Weights of a small GPT-style language model, trained from scratch on English Wikipedia: MLP 512 tanh GELU.
Each number is 128 + 24 x the weight over its row's rms, rounded and kept within 0 to 255. Layers, rows and columns count from 0. Numbers have three digits each. The size before them is the row's rms in percent of the matrix's.

# layer 2 MLP up, 512x128, rms 0.231, rows 334-388, columns 0-127
110:118087135131144160138111142147106073102137133068132189133098123133175138116100108139135178146162155090168129113074108150127093102126094120125149100131131153155099127159121115134095118124132105132106149121103117160089123125103082119133106117110132142089116164136145154132092159098107115133101094130115161141108134139137145149090110112116094132132116172111102141164128146124123125166165
098:126135130102161147145160125161125098147102102111133089134119125135142091107099128122174103107099116125099143072128140125128106103122103133125128163102099135133137116117149091192179152130115154109136117139106158152099141121142139105102071144134133150158158146142106145116133161107094139190149136160103125127149108142106118123168170119115180125128121114164127132071144129084149121155103
092:128077123120125132098132093148145128132104104149116123145074158137156184081171120121119110151137129166141169131073131153121127105155132115109153127163122159092094146125110153132134118160144157120150142121080114096159138114162143146110138082127131093158125153138110130114143099122120113113126102106135107100109109147114144147123091168175135159174102115114171127117111121119130181105098
092:146140138152138129079098081122149066134119154150151106171120160132109140187080128139089115138126142142161122160129130099140101131096123153141085120150115124123113116100138115161169149095138136132152153102139130107154132145101114175115151135151152136160107092128144118125080171119093106130113167130147108115127109081136173122133115124130169109177125156093119113149141089122137126133107
100:134119141147115119090115148147142174136140140140128104140161140182156124148165145134126169125100122089147108117074124090161093103102141133128158124123145142179177103121150164138145135103132108090133151108130108107086154166148139105104136125165162131123116152123076176151117128154094136132134146129095146106119145118104111153112108136107166142154160103129129131169121126102085159097095
088:144149102136132121135111125157169105129105096133139100142136110118128131128135137128124123109126095102158168095145095125127143167125109101111121143132129114157124174141117126179138141133053135099090150146145160127116145106145104141127139135089087139128138119123126161134144100191121134172120106141145130148128085093119119200101146112152143116138111169095184147101154095143137089170120
111:124147130087167116119150139123113119126107104157124100130144150094120109160147123121095154104088127166096193149157123094134122116149094182135151123075147115145143111157152108146147119142141116187131127085145115164135153158144110144087107126108126120118120161112131160115158130134111127135105087130117110074082166125127132159122148089112133099142173140128138108132182121132127150137164
103:125125107153143179105122138119093097157116112085105129120146108116108133118098167106130164150177147132108148140125143173133138142170079108142159067125134140170163184117142086127110133114147138109146161134123114118130156127156161171127101123126092139152120112124145151142163170130153153113121132130129104137145073124173122141110078107153109123115132118131155175130119135135095103096126
107:095142142123165114137151096122137064145123136091155166132112106128117133166154148117141096124164053174066094107129141123114091096172143123103143140160136126136132103157108112158127135141148155117147163126099124090118124120152122145157109123163127102116100124125119121130151167142145102139121142133132139046137144131140100144132099137103159131115121109104117167086122118127140158137112
088:143145141224143154139140117143125135093117134149108135121134102116145133151112111119078135168156122153118107106135113104149142160150131150093148100139097113138153102100118113082189130149138154144130184113068113122121152104159137099119133132129174145146128144120110093152132145107172139123172092133162117143125158083137130129094110103113132150169136122136142129142118118097144109099112
098:132163094138112172154123152113092137135154136113117117153151161126115170131200163098174130161114108161103142121151138118076166156121113086133108161119154112126120135150117072125140053113118127122114119120102142125131100127105133126094097139116099143129109182130135112103116133137088125158121120175152120131098132147154085120134131091144161151091123134127133105098155125127125103122124
117:123136152116128105155153143151105124120093127104120081117133135141155109081108098130119172120096171104148119106151109119156102085112150097086112150143136081125127176148107116172146177144124153113169105147158143103142176109147079104138152102138100113126181143135101130143128144134146104107136142119128169131157121111120092149136134099100127093117136138159114114091138137095171157120102
093:069105088100166114070115110124131152162121145211106129087164158086110109143103175145131105170130142098111129139140167138121121157103119111144111119144124105170154109099152134129114124102107153151125081129141104118131125108099120145113171126101129095106159150143135151101120171128118138127140085125154122155132137144114139122149125094134109161142142135171146132120159157129135140153108
082:097173118138136087131114126162135090073105087132081128170162125142100182165137132109141138125117135123178153110117131106109129113106119084147104128182134113130118137081100138143142116139119141087116118109144136103123099136133147131146110140130153126128138106140127130192127149115154152113130086120115164085147195121084112111090121086144108125168123133132133156158120121142146131111143
099:124139158096154171172104088112137116114090110123095136126135106142101118149185121090128145136114141172131124102147143125107142091181140162108083143103133121114150119146110121136174132119146125138164136067102140111097126106147158132099144115125101123147138130081128179123142106094173142109167120127151155141144155136123058112130128112137125123156102143141138096170164108118132140125116
096:127145058142097133137106166106124145151129150158094128110139140163161121111155132141148128127093117158109121119140140123137106167149119105153135076101169126101147150100150129117152115106125149115112113164085151119110100161055114122144106156157127138133148144138121174075109111152097123117110119114169146100132171113140127135165163113143129150125106139121099108152074124085135136157118
089:105163154098115168140136125146109125116141134130136124097125097107127152134151149112137156108112144132124169116099139124130164127172105126106119169136128105168116145110120134181129135128159103136136143138096157126086117112130130150200100079138118107120094112127143159140161148100123141106183159156106127116111052147119149178100087122154105116124097111136112117147151072156132121123131
096:087131118101132130156109071088129126101126143128081106136102157144142120178120156113137115168130167143135148137100105153137162154133090168111118101157144151099148125120145115143128134127111155141116096116118134126098152124099176108093072144158150105111150134117097130109169085131111137161093110184128139088128116138130145150118100090099160101130130138135133086115127070127119157131114
106:128131139103146128116114123117129108131119157109114126137142151145129124103141145139124104126122109130083159121141124084136131151149125102140125092137132123182131140159089098141139151119096160108123109098114142114144135157117084120084094120134120127142139163171139175124134076161142166110158110158193100157121179112156095148160090155151177131114148136123125145138140117114069136110065
102:109057166112128133201144139114151131121131099146110136138133129140100090154130144124109146107107105150120131138149157166115114136086155129136143141175105138128106110130059122175123137160156148163132146144115098155152135122118086149110142108113185137168140138147126095101088134109169119117107110129091169096159110134105140132142158126113103113124109109162131143116147148130104091126112
101:159119122083103157134147131116127129077110131130113093094101106140133166143100113112127145120129118155124111139160157153129138107186116139192116134123106123076186075151137116125144100134151136098117078127100125092141126132130104162128092155126097111118100138135151123124111117151136164125150122130116143149133164141152119090111153078171121142142115193117159114139092145134148109136101
094:177141141126156159107136103127135125114126138116164101151163120116114157144116148171070126150143147118162160086153161135107142151161112089143095130120111138133105119124112146118160107122087152131107137117108141114101168130083105188160095146126147124104091125109123133121154196134118126086140156116142078107110083127111095157134179147131152136146128124127153130128156170139118131109124
098:103128124141137121156121101163065120146107121153123144132159122141117163151147122117115159135150149121130139140146130143127154155124126056133113128113143105112131123119087128130161109110138161154124128136117133098138120103166137104097155192114154104089122158120108132203142161139111075129173098194163117138101152145128148128100121147141136136159137144149104094124100091105124136129093
076:126107098153111112143107098140096157105146189111110159135098110130131133152121102098142148163152110136096088133117151144137139140135095148113142114134123125148126150124149099126102179121164152111133141166153107131131148097092128127110116073177177131164102139109121103106116159152126137154120122112116123140174160082153116125115127132118153164132134141141134147105117044109080134145090
102:125195128158124121128123107160138074124137150170140124084146150128146050136146092129135134091111096115133134146104169099154094123154141112102104141109127073085158150137146112146114120155126148097129120092134151152082120122182116114108121134169092143115108130141145128156124130114121131126128110110110127110143123140132118129105134096164149132157136140137152065095140109096128130172149
103:132165119080163129123095115125111151144135113121181134106129101140127118162133119144135163180122120117107157110125110121135141095093141141071142108155128116127139139141132136127122113110110113129119108119117120121092118115096122083113124039093152114127139119116093110085140154115173151103104145154121158083138089153143090193165129118136087099123114158162139115113152094132130129131128
104:153131182112140139112150123133137119138112093140116126123119139122097107156159080107071191133121120121129133125165147113104123153142110075168142126126149100174088099092112138103087138161103173137125131148123111114179154121158105133126140129095125108114158145138146135094148151112175092139110169149096117084133106134105120131173155124133102128151125108087110127124151133143132165136099
108:124138124108131149141082112165132133125107127167113150161113102125131146147113134127142144143123141134099157111134094142087103084210109116076134121124127106114101156136092130142145125158155120155072158110106155146125157141144114124145134092080083127073107141165164136145110133121136099152116122142122138131152104137153119165074119112174141151127140147111120089124146138110163095150106
102:132064152139128130153142103083131120132090093090112101078113125137121126151148156123152165098126133109168137111157120168130125157143142161077128142112098119092102133161150179115155111112160187129150163138086142121102129116125151125134123145108095106127097148133102137128161161115140130128148125151120149162115130116165111117176119153148107150154116172122103108131096126134173097133102
104:116128140112155116086126139120124150160134083120100164124124172111104121176132133093150138099149148149179166122116142139159129134100127103155186077109135134071118110137119099128159110156150123114119112103069129149110152137087088088119116116110132094133106151143104129122167161126127111161162133080089156144126143122121105127126136097149119094116159116107146110150131125107150094115158
099:110140147161118131125168100158148113121172130147095160180147112121138147162088127103152124104135130120125115092112115160156110141155094135115136124133103146096123158133106093143107114116132086120096137114202083106141110156136117115136144158137161122110138105079104134159138156159172109093152125127136085101110106115127116135168107091077135130103149147130150140102126109114117108153177
091:129084139108130147140074113084122135089183145066129129127080141156153160145076107142132159133164097127141123143104127133133099106088108109178102147203130122120096153107128145134138106144132133108131144108130121101129150106118123128150119158142139147107129126149120132117123101118132120139134176114116148120149138102143111118117099148125171164110109145126119165105138089105126171072157
093:128148106127095104128127132156125128146127164138134108124131129114130123096134146111091164164079129161106155084095136129125116189140130120141125179173155136116111182107102137128149139113164101138133143139107118166147136150091108081167134127139171128163126097105120096117091094104136122096110155149142102144123153109123131134189140155137143139153105083138141138124135077142135168106160
103:146113132146148129118101119147122132139127148108150135148164156133104129104123107107181110119071163129087138139164113092119162127137123081145060129096142139106093117098060083162123129159126135128122094104170111129130163155199102099118172126140170121105103139160166140105155123117127119140116102138128124151117133131145139144138149143138120151133135105124131143132145173165116109108121
110:131127123119116146160113121144145104043138186109101117150150140114139168133130115131134158145109107132117118104137118135129066109164141145151126145116110131094131141128149127116195086133157109099100148128124114119160122086140150133113058154140103171135104158103137116150159111125065142133099117123140167125140130141182125155117144128133125126097130138111157143155119105137153112152095
098:162126162140127114190091121121102122108138124146093112082092154114160097150164135112148122119143116157153140095141098128147135101161104153120127164127122143106170142111130121082138085097125121086127131104151097151100126105126119118126075162079114135104103104128146121137128160090130137163147094174083119154161113096129089149121112149127137104137171117140124127163135129128116162132167
086:132177140113112113089135145046160124115137085099143118158123121123157143134142114122127134108121123104116176136111168093125114129154126115155096115163124113174143111109119109135118087142129142165110104148134125144171100062113135112130137068089142124138143098121115143093118138093128149155132090102119137097100189120099122149128158127134136103126146160133085137120115140105132117102101
099:084127116078143124143169138151138122126131109139109151098104150071158113110154108088094150123141134147141173108121154199122109159098132118129135135163138111143135116159155125155112166139143162122150126131130108103120115138085129122147119110144137127125152102107156123161094150126130131112129114173124133153140070075132101113119167124125150153107112118154134118098164116063108120181124
104:140097148097096173156115121120135135150149129114126181133124179118090189126106106155169138148104112139095114106116091146081107117119100111153146117103120119142101135146133114111140157101181122170118106138145094120125114136125131090106090131095105139132088165116184106128162135106160107091137140086134113116129137131142177140176157124136157144114130141086132137148146128109110119135108
101:140105084189146094114139132138125108109143123138101105143122127104148153139099145126125103139143171112162126074157080099143139171127114124085114121115098101088129111108127137092149147133134125138126088192141121122135152168101132097087098109118127145163143113149140118109187122107134149099126099102148139133132176104142126169135128135126180075134143116135146167109133141144110107112137
087:114113139142159107120152120120128150087151134136173113189113163087085116107127147139092094123163097098094113163141139130106123129138103127120094146065162136160140112133172142124168133090151129099163133107145073096134166127134135118087101120160133120102150148110111150126088151141121124147115093093113140154176143135093117151110118104114104109142110113113147134167121121148141150143107
104:144110116114154118119174098156119105158101142090139104110170190139126096155143126129110138145113125115135129124118148157132126125130112132144137120198120169111120092104158148137165121106113160125153123129140155130112189136120109159178125156153148158108097162127143143147091102092154113106158103130137103156113102141114094183102140135103132104105129100091121154079145106138139098121111
093:107175174121170170122106120163119172124136141088089140122131137156134091160110150121115158106126148120117142089117095087109096151146144206146108144140109101103140102163126137087128126137136141161140147155116089118114156142142182158094100166145144135097147141144095107146139181110128138125114126127107088092117132125144129137135141108092117129106156113163113117099136135097121109128133
107:133147169130108133092132120171130104147131121131143098133125183110103077101120158087105100113153099092178140120151129105104146165121136142151103104128139105143155127111168148110099116055138156141100161155140175104152120143126143141104091160131097119114127123133116123150174135130123145124098131150098084118099141138195084150139119157143117116152122111141107125109116148136153154140128
089:115139146140143131124148072137159121120130132116119097111124155060139153096121170165127103133105108110089120097149104107148072110137128132091102159134132126130114146112114130112120097159143101125143131176135078110110120156108158113141122096119149144139088159134111133111149100152173095138137147123150167114118097110127112155162120129086172124129168174148091144158122127123148094099166
096:150087124135141140063177156127103149120137114110105134088153100152172140094116150153096162144122131163147137121167115121102126118147119143127141142112113104095187112131132130132156105156165102150087135126137136108117100116123121141159118150091120175057130146077124132135104157124113146131144106156164093146137149090111124142132136137118143137124128134140118070152133129160100172114155
087:179102143138089150143134130145113091141100110101150142097132155100078126121153132117142123151158138129112082121135151127087087116123098122079157101149128122136134109100092112116110142160199124107134121141128141132123096146146144152132140086106110154105132141163123166124106143135110132156105124078089159197143143129178131141111150179134096094145147132120119111114117112124154121148150
100:106151135106143166143153138099113075160104136163126159139121140100141161090131129155185091111135126121110115131127091152158106096113143177115126066152158120154153104100157114141141112150150095125115146139100122128150065122122138128158156136145118138128117155147126148169115144092131139099130111111133163116108160107165143191131139119089128127133179170103123134129125136115158120098123
090:168129121129157157137139135133111137127127068184139115117166125144100134145127150123127107131164119076143101115134116163173108169100146120145122123089110125160114127109126093127169084142156168108109106135123131110174115157118095077106163131123164123111133165165133130119131127146151155119156145124123117122140118093106138110152106133094125093139138157073104118184097137131155136159092
109:108085118094131131133139098144108138148131126106125160080172105158105122121083168076133134120080137121155125144111141113152127110137184099106114102137184122161169120149169116137135151135144150121105114152153117152115136143129132078098075124125170133131123115102128175090144105118145150136100122127112108092130106147116116112116187133168141114134117099118138144091112117086118158123145
096:154154148127099161079118156136131115143117136121131123121090118143136054145113149124133117114175083115126134092121109142158151116153151156162129127146165137104112151103154151140165124102157109147066192145099125099095131141087143119128105167136141169113129118131105141113115175114165154111094127156128135123174126120091083128141148085140097112105117142133110127130140128106111119141148
099:130065133155111151137124124087150124133170085118111157136151124145133132103128155104122120100152154139102134118147157139139125078092136074135140120111123125135092160136126102109102116130178113090127149107124163115148127133125089072107146108139135114115133138142104187111101169131126172111115128137141089126136130111111190128120124129115170117097136128148132118137150136176136205108124
112:166133153099134134111072110117107134115119123116136073113143112101114173102122073141085131112108083151161093131126156133149110121155139108127098137218121135117108131157100104110099140110152136097107120141173136171136154103137121166114107138134150157108111109137119155124129118099117115124105100109096131108112140086136134164119172149142146107138134146168106154088117126137162151132143
087:190112116145132096089087127117107155128133154115155094112088096157131119155167135139127162151138164099144126127131134110125116113128099129139118155133120101117168113111092085113117143106152133108134150165122159107125078151115119165134121168105154089177140150130115141150149109076145158146089079113150139091138172144160129160108128135161140149154140134128163120109122119110143092155150
088:164152154133119154093098136158126086090127112138099127098128134112134150146144142115166120102187101108088111116131111131127155108080131104085067115168182120121103160121146105111144140080140110103151123122126073136144124121143113134103114131133123131145111181120125113151138160138111109140122094107124106133155141070162154124131148150121140124175169120115112124113146131113166122110176
# layer 2 MLP down (transposed), 512x128, rms 0.214, rows 334-387, columns 0-127
106:169169138145109119157132154151148159152123174116124107129088138130091096118115130132128121144156111137113114154152146159126088171120121100118147120157123187106143135083156082171137120119134129086182147130121161107130133118137111100127130120126138125107147086156084094148141096131144114123144206120139129136114118124145100121147086099114154107120112127112139178081114130151136091108132
102:168148074094134081112155135132142125086154118130135138116160107117109133124099104096150129134096111174104163087176136104115131113150128134168074162118115152114136147112076078154133155139075156126166143140128161105157131126078123149126149096163136107148159129080164136161120124150124140140126132118121116135132120149123141123113139144087131136109123115133137141135169120107126125181097
093:087105099110142141105159140201127075100113137143102132132113119104100127138139098120093164106116096175137137117112139134143129108134136101118109077159136109126127126116161132112114110163101125140093111134155082147138178205114144109095141143100152138122130138126142114118106145110110141121141130147142163127131140160147121150149089154098110143129136132076128151129113194111163114125165
097:139160069118137112097078118111154125095134149138086149123157117165165086135112105171139137158134150154107143116117142123106137138130101101095148146175114096064095124124167146109132135127139133172114142116148153141105147147109130140139103107137151101135111118148120173128099138127107100150128132139130115100173149132150108077081137179155110131093109117147146163165129153152109122122122
109:142077130136151145113114146150123125104161164122090123111130136099169095149079108144145134117087107126133096126115172089124122152109137094108123080166136166134129120100134127096141116128134097082109104142130105119172165184158132113114123136146125136110117116100110147095137117108100167125122113167158100139116123157103116156122157148141133098125130134109100145072177139151154161168105
098:160143153084069119122142157121150136136164132158132123093124088140139107150128126127130115099109136127140142135136133174117117145101097154102153145118178145102161102122119146119108117150111101128103121114120093078106116159131091138104124116083152126151119160154175148132113120130160128106087151104139131071162129156153107118134090134169104156142181081119130104106138115160080132131112
108:124122145078134098088139139151131108122138160171128113112116113110139095086081103100139114125114128126129105122101101140145130125150126087135138074109122112087152128093176084160128174092097131132138081146138128111168135133103104180128098088091140082124117117128140136162131096140130142122080117088176138132149140153155129109138122122121103106148086103124097121112137130151126156127092
109:160128111119157152124097108157137138183189147130132133122130118102130162115073113155158102115133148125117139114103096145126160125147116103132148109132136137134152150123120150103133116150187103157116095140098141136102160121139203160157107123122098104151169083103126130147150152141102131094134108107166123148108115117164161122120147181101117099131135135136109083114126122179112101131105
107:128140098122138137105128101180133125121126146090116185129101149094113151147130111183160162131153121153125115133114135091120138199163090109087145118145131098107113111115132093126090132153135123111142165140164161121154116148117122153121139097130117100133122118146141140188152153153139116146114168119144154119104111126148120096109109097094197134107127139157100092112094109133099112119107
090:124114158107095104124124072115103149161123119127127173142165119125129109148120136141139141113114134107101141148114130100156147180160119125142104120163150118148122112126122146135109129164156118126091098118167124104114158082146147145160152147125136093152121072068136099164145137129115110168088110133129116122098093095090121112126116139126188144171107098157118090100119155089134127161137
092:177107119135156099141134129135135139133160144136112171152120144147127119140065142136152141132116196134209111128115129120118108101112143120145126145121110179150115128152144149119119166141158161145116154183126136160124170146150165132179131132130170137125147120111126162128142143112074124133135154105161140157154118182110150113112150135165119085145116140158129161136122141152132125105153
107:109118117107077146117146122135094132115089108134113112135114108088114128148122152126110144150150137115152133160088147118170123136118121147136075121104099157108154072137105185146131150090143149089145129168110125150097148137143137162113134142159160118145156092129155131168143170109151130184143138179135144119146128124145087146124173155116098070124115106149133136156116107130132145109093
100:109125146173119154114130121129116160104128108109120123148136104131161147164132086150118128095114138082145127139111104121106082131111106096129078161110095138102100093175121126133098122123114147108158123157172145146126158103150098127147119123141139142132118132075121119120109153143116112123104144099162138105121129122176135133080163127131129117133088117121163177173194097169147154097165
092:166135168088100101116116142113144095134097111113151128090138124124125184102186121126138141142157096157106156101120175115084139143105109101127132107177104131152121114139136093126141140136119087134099113147098139133132111165152144152148135099130091108130117157136154135165116112079159103118142097129140115159117144098129148119121140113142156156161101114107167111139145171127130110055151
087:142153107167108067124107119135120106117134139110165103102165128098138108120118105119125085105141123058134118170116093123167105120120086129153178113164134135148137180138140161153173109113125147127106091158157151138134179156121135120113086127111104128149125120123099141132143134094114109148151120071146108114105151154112191111145153134124141168117104140151107137133116115132145124149127
094:134154163138143124090139127088113124078149121123118139158118134139118136154116115165154128106154119114114165151114110119142139188166120132113118159166105131106101118152150134153118070161095140143121146119095147178121176126151164138129139096126124128132163069119110151113146114127077125129147132143120108069091124125135139110126104091145137132166097151109107165156126131176121164100106
093:175103152119094134094110106139130164112082167116063140147133160121109150099105118165142127172133101129119106176130135109129164142101152138115135176110174114133099144100157137083154111140147133113150122127140147132156088074165116124133169156102133128144132128134096069135117120097122094130108093124105108124126140148150152120109130118151108109121080103138086130101129135118125118162133
097:120100152133189134134164132124108123143098118105156156134115093130128141124105085117143133152173093138149073111131105131104122147081128143150084106105113157112086180112121120148099137115137158121120124097153174155104104116131084141135161162090163081126117120106129118150162135110122180125114129132117101124099071157098146123131112110096101128091112121116108138113123124132133097158103
091:150168174120109144160101100138126127121137133144139119147121090131113097117132091142124101126119141158163171167105171107134114087137133119116095142131118105117120152142121112135096146124176158069123070146164127146118114155135116138132125161134155121124145117095115167121113140136154156121120124136174166122133124091137073065126126154078112119112118153116107158142189147117114129161151
111:116099127078162145114126090107112091135146097132110117113163147114155130121133147168114148115168118112114114078140122128161116100118137146093123096121138121142133144151144150139110081129143114149125157116096123155141141120101118110121188137144118067140151118162117125145135156101121151126137135112138139083131105103120163161113144098099147145155135083100162096097118079130160102086064
116:058096151178157149142121124118155060114132126165152158143140146113116127125148147115127075114073094081111155130115096103171117139100175140088137142130151107123116163120130122125138128124131131136125131088111100124140130101153143138093138095100111135100105122166097134137147137117154097116125086134155111127108123113122154167137119146122145137143171113138086120137145150087137141103174
098:147149126119109140121140165091154141093146120174109134174114121123112112102129151093129131099143132128130113141103109116156116142132135128134128133094129079178099084139119149124108147156121170117130174131097106151107088100139152112084109141149133123116155133090099160166106137114161117188115157174151149085194168105146105118148120142146106103130140143145181141133131119138147136143118
086:115154104113108123118150156122166089140124129120132144117138141121132159132077154109143133150100100134120078147114100134160116170136115211136123089139117158117134112154124114143102152119157145116179109165145137113129106133127135137132104066136093156145142131117167158147115133099128179142132128111092106139126092129158144151121152101105132110137141109116110192162123151167111094103162
084:092116158145088083116130113109142147119141142134108134166126192130130177093125112159123124133126117149149098145124148172081126128149154088138151119125134105098139171132129106118121120153172177097155145122169121116117133134131154171108147104159151113136102117135107178158117123129147144138148119186130133100113169103103120073148133143169156101117152123133095149150115119101164137135115
098:075130105162146123140124151106160167087124125152176173112128147120133126159098104171124141120159160148123143171126124132105120134101120181107113154127149180112133140125153173116123144144128141187134103121137145136129180144114159108116105125102136113120148088105124130132114123148112087099149146134122161130098136109113154112093168127130138110120117184125093128106118172123110156173165
098:104143132119130140110104106083093124119170096160173145143138121128114121154118119176143159110124102115176152136117134119114145111131145154136168105169151096088152182164150140137143127087122152118120131101150130117139131131095145136156130096077127123115169132133103127137121138157135113066120142099136134122114088165140142105161124124128125137071132155120155087103140157184169126096134
116:149170152112081125070126138129127125106145113143123158100126120117101118178177117156110137167158144106141128114140125091173100151115109139092129110119126096155127122152117147123147109116109140164106105120135115106104094135119145161128112112147126083155137115122156149119101118128126162147107096128137103113171163162088116120176158180138115150146118139137132101147157186170108174103113
118:148115090122162157174067134148154144133088180160090151142091086128151170150106141138085134145081152122154119136110147110091148093153095122138116133124132110084097111159103141126120129139122120090099086102110147134131122120149139084102123138118097125120130120166094084163129115139128134102099163131140131117142145152111147133153138122118150116144158131140101099147133157084136093138094
093:120135068153113139196096112132145142121112157145113138144108124115121127134103080091151107104090132141146088178095098111156138119120084146120092112126098127126130136114104123129110132160096114135161163155168110111116158154112142129119163071100109130129127114097110095171096157135129163102100156127145146108128158173139166090117118098126132091101109115105134124106132111158138139118138
101:126164121157108141090182135166131126097107139114143130139095081097151095124097132115091121132141105149100104114162122154110143159147105156142113117095098139164159149093148143140139123134126089119137127168112099145127106121165144154115112104152148139122085127127122125132146100134112101076123128169189115140154140112102131088134129140123140115133112148137067149139086104194100138111115
110:126061149150161125125144077150157105151137122098140123131128115106119140133137164109102103141148149113161152123147142114110138108152118133125160101099162174168113117104132169112086142152133179118094163149146069130117144138130130133149127143100149110129131129090148140169086153100162129104116122131157140094117124128124121157134095142135107092139166116085158133136136123100063152165134
097:142112139133108127104143136109107091153127172139149175101113089158159108125153145128179119133138147131100096184103101146157118113126132135132099177080157143118161122127169092156087133156131138116125137121124128121122153136121109140119127077140109145104165142112162137123082142136090082177117136117109107146106101138119143061117140137127118138098123086141098177124167121146144128124133
086:135133141089140111103082174104135133126163132090165132142115094126145140100133125106106119118120136103092107165119145106167133154071122104155107099131129122168144130132104113104101140155121145142138132115131128150122133105152131124152102142150097147080171096087115082136110117173115098165117086103157172120154136147107123124119121126116130122172138147138155081144166136087147118182152
106:166139113106132124187127124140116159101116141123116106122070081117130120145115113120155159114172122120138120104171137139128149163124146103127137105104127116146163142123146179127130122107151095122115123100103122158162110146134174137136121141121151119193166120132138117133156108140115121036147111107154079133131124119113150128140184144151088127118134142113126142080090125119153131094144
123:122108114116134109106142125134154076116105181117125093138146162121138129117155125096140140142092120105123155115119134137133104118168124152188148114110132117150152158142115159139184121141146090162121129109153093114120116061158148099131095141141145153134145117162141123134114105127092141145135135167083160117122157106168091173093121110121103147139125098143148166157141166130162164111098
098:119138132163118105092162113138143126135091094098097133159152181108117159121172174160105148116148097127118159134139163128083161134154099152135074155166122138101100094115121088101156118136142162179132180091128123115138122129104113126165151110105124145119143075112106138121129086116143108097078131136147128105157114096117149151129111144128125136142111143139122151139097112161103148139133
089:096090107127148119097152124113118130148129107132126125121124159095146128132118091114125098133117115118114128093129090152101141112110154137141134122122124144117077128110108132116140161134094158108168104120161133110102112150174105097117157165110157123126142075111117139148115101122161084090158145150147062105144106130072077101127098154117138150078091086138127132083140098158125110107141
093:190109107126154130138113119154132131105148087150149124115142090128118140139125161108111131159111137108110105128154112148116148096113083131114116155098125106110133150130088127137126130099143115142129125130158142078093135106103113128118080085137117152107133167156140137156161103166131088140159133133135145139120145131078117117167150143159128067099116090078170124143077129170118112074132
099:140117135136139140116130198137125141113108152108144186119116181138093083154082119131139119133160177153120152170123160098069115156122129155149127112144158120126124129131110140132131100124104129136123131112147098100153140127142120148137157153158155117085141076085101159102117129066119108138154123128124126102111153138076116163142123106154143123111134142125088139141160102171128117129099
091:105115116165160094114131171108128108201108127132139165126146136123101111139133103153137169100136115147104131140102111082118146123165115141109146130129142078130134134154142146106108109117101158132114153096118106131112166121089139093111160111119077108109107143111139098121099164165083109078118117120135075124149138099108139160182137147104114150083119129135112125150138105083137110115141
095:118109124115104115145127139131080143150144124113127158143113070139160147154110088119119138109122161134130105100121103162162134112112140129118185131132117154065137099143141098130101118136132077167130135108108182138131140147166110101136147108133101178139101063139109132133143107080146105106123115122154083150127134123165115105139153182132146111129136120171119155124134160123105108103164
096:139123141122102126120111147086118133104095167145143147087125115155131135148119163125115128110099112145167089096157148124112121132143123132167145141108119117153144107089172107162114093088134132119081120090126092129121109121128077152106113150102154092112121076072155132131127120168103170117100140140079156145103095131139124109123121115178141143138116150164170094140114144145122148091110
092:116072178128126138077118117186114143178123131159151122118158138104095140137123142145076109107127090115110152128128121112074098136130132093128120134091155155116147129155147113143131125105154126106125138098140138166131139115147099129113138158140119146152059121099112141129130134134166128153159140122149125085115163116121123106128101116141139157128091080146127122166137114162083119079083
099:140113095168098133118139122171151105138132102120149107177074093146101110131116161120104133111130111120116165109139131105126127162114169158092131142124175146127116143182152119121095106122146123108167088104128173130109135095107170153122135120128138145157077156115139137110152185126166143072128130113120106151156127113140149130143098145116127122130109057136120151118112122105119118089138
089:110124104147141127141098155148136115100114128121127146117130166080138149163116148140147175165139109141134168125111142101100152103121092105109126132149129105145140091071108136094101148150123133134118119123080102129133114123085174136103117158130097107122178140152143152144109111115142102151128151080162099141136108134121127136144159105147106133118189116202165111127149100121153101092162
105:037167112175127132122100131104133092130113155158189105143142148101150139151137092116173146084160109089094118134137128117108136157129124109108123125134101149136163130092113113133139161126081132103158123093110100158124120147130135118091095113134131119120167109108101084148121148106110155110127145145091137139152127159095129124103116136116109152178098103099138107150154125118135109140147
087:153162148118205145109123133118124132149166071120164148156117154151094110121164112151135141164138098091144133155127115130117130128166159149121111107109138142126138157128161115113094114108051142115153116150137135160133150093138104166089164113089101103119122133115093145146171117137096162111176118117132121117170112145128147110133107139124143129117091106174113117168106137134134121128119
100:146124112091139136145120102131108128125101134117121098153127114130125165117107158119149125123154139106133108121088152148127118098152189140146133108135146142167156118139102127153143152124090142122155133125120123123114129123185165096143125163136079168098101094123167102156121141129140116142076145088123066121121135134120087125137158053124117171173098139150084152115137117155119122090116
093:090177130153137110123122178091141114107127116141121133110139137131132138147128094154162107151122114096169108119056134082137143171109125150104136131180135135120144155132125127118123170141157149109083143138131142148140154150143170133126096127131127107158135143138157163146145156132094120138171126139129116145154140163090125137148116130112135098072121121090194113078097167137125146109113
103:146140129111122173130120131104120110098142125075152118109125127120139175117078121136123157100106142160128128131102099076117104110153134155166170109119146147127151130158153165134147141170135143129160123094169115106146185145135137127156138119109117127081108151110160063086143133172103111116111117107150083114105126102127123099116208130151118153127110130141118109135134129119118158125135
105:146111109150132152103170139112108124096158088137151116140140121091157076127123197129146126130144109098169099181083152130151088117164141155107141099125127114138141150139143128140121151139117120092096099122148133153130158092138135137156126117126134127107128134152071112120122142122147172158135126120106134120156100179114078160138113169143090123157129080114100109090145126114103120093138
102:086104101110127134158092183093083150126143119112148110166182190134116089091126152128146124114109117148131096122095104126104111127137111137116165119117091141116132116147160138138107114112101125127105128102111132146155117165127103068158126094134131146166111099118117134129147135132080170147106114097119090128131135161080114124144137100174150099086087131143113101143132130138132121136099
090:112107128119133185095173086102170145126108136146123150089128102130143106132148144120166133114139142143089147135119153121091150127133109126090131128115127145141140122127180141120119120089102136160151157109107133049110119126113160108075165113091138102165137187129108133132130114176142108138116126125155106131108169091110147135139110133117136176103143080128158139097139119152102123107116
107:104111088137149138104154125154151170147131119126100123142140105136090164112099168113084084171129158133144145097121120143156115127127121111164109154131135077156133185137121119108127089102092110155104105132107117097139134134131131120100129168156168131119157118122114110080132116148157150190128123068151076137143141101157136128105096136154143109129146138144118158113163132124133131099093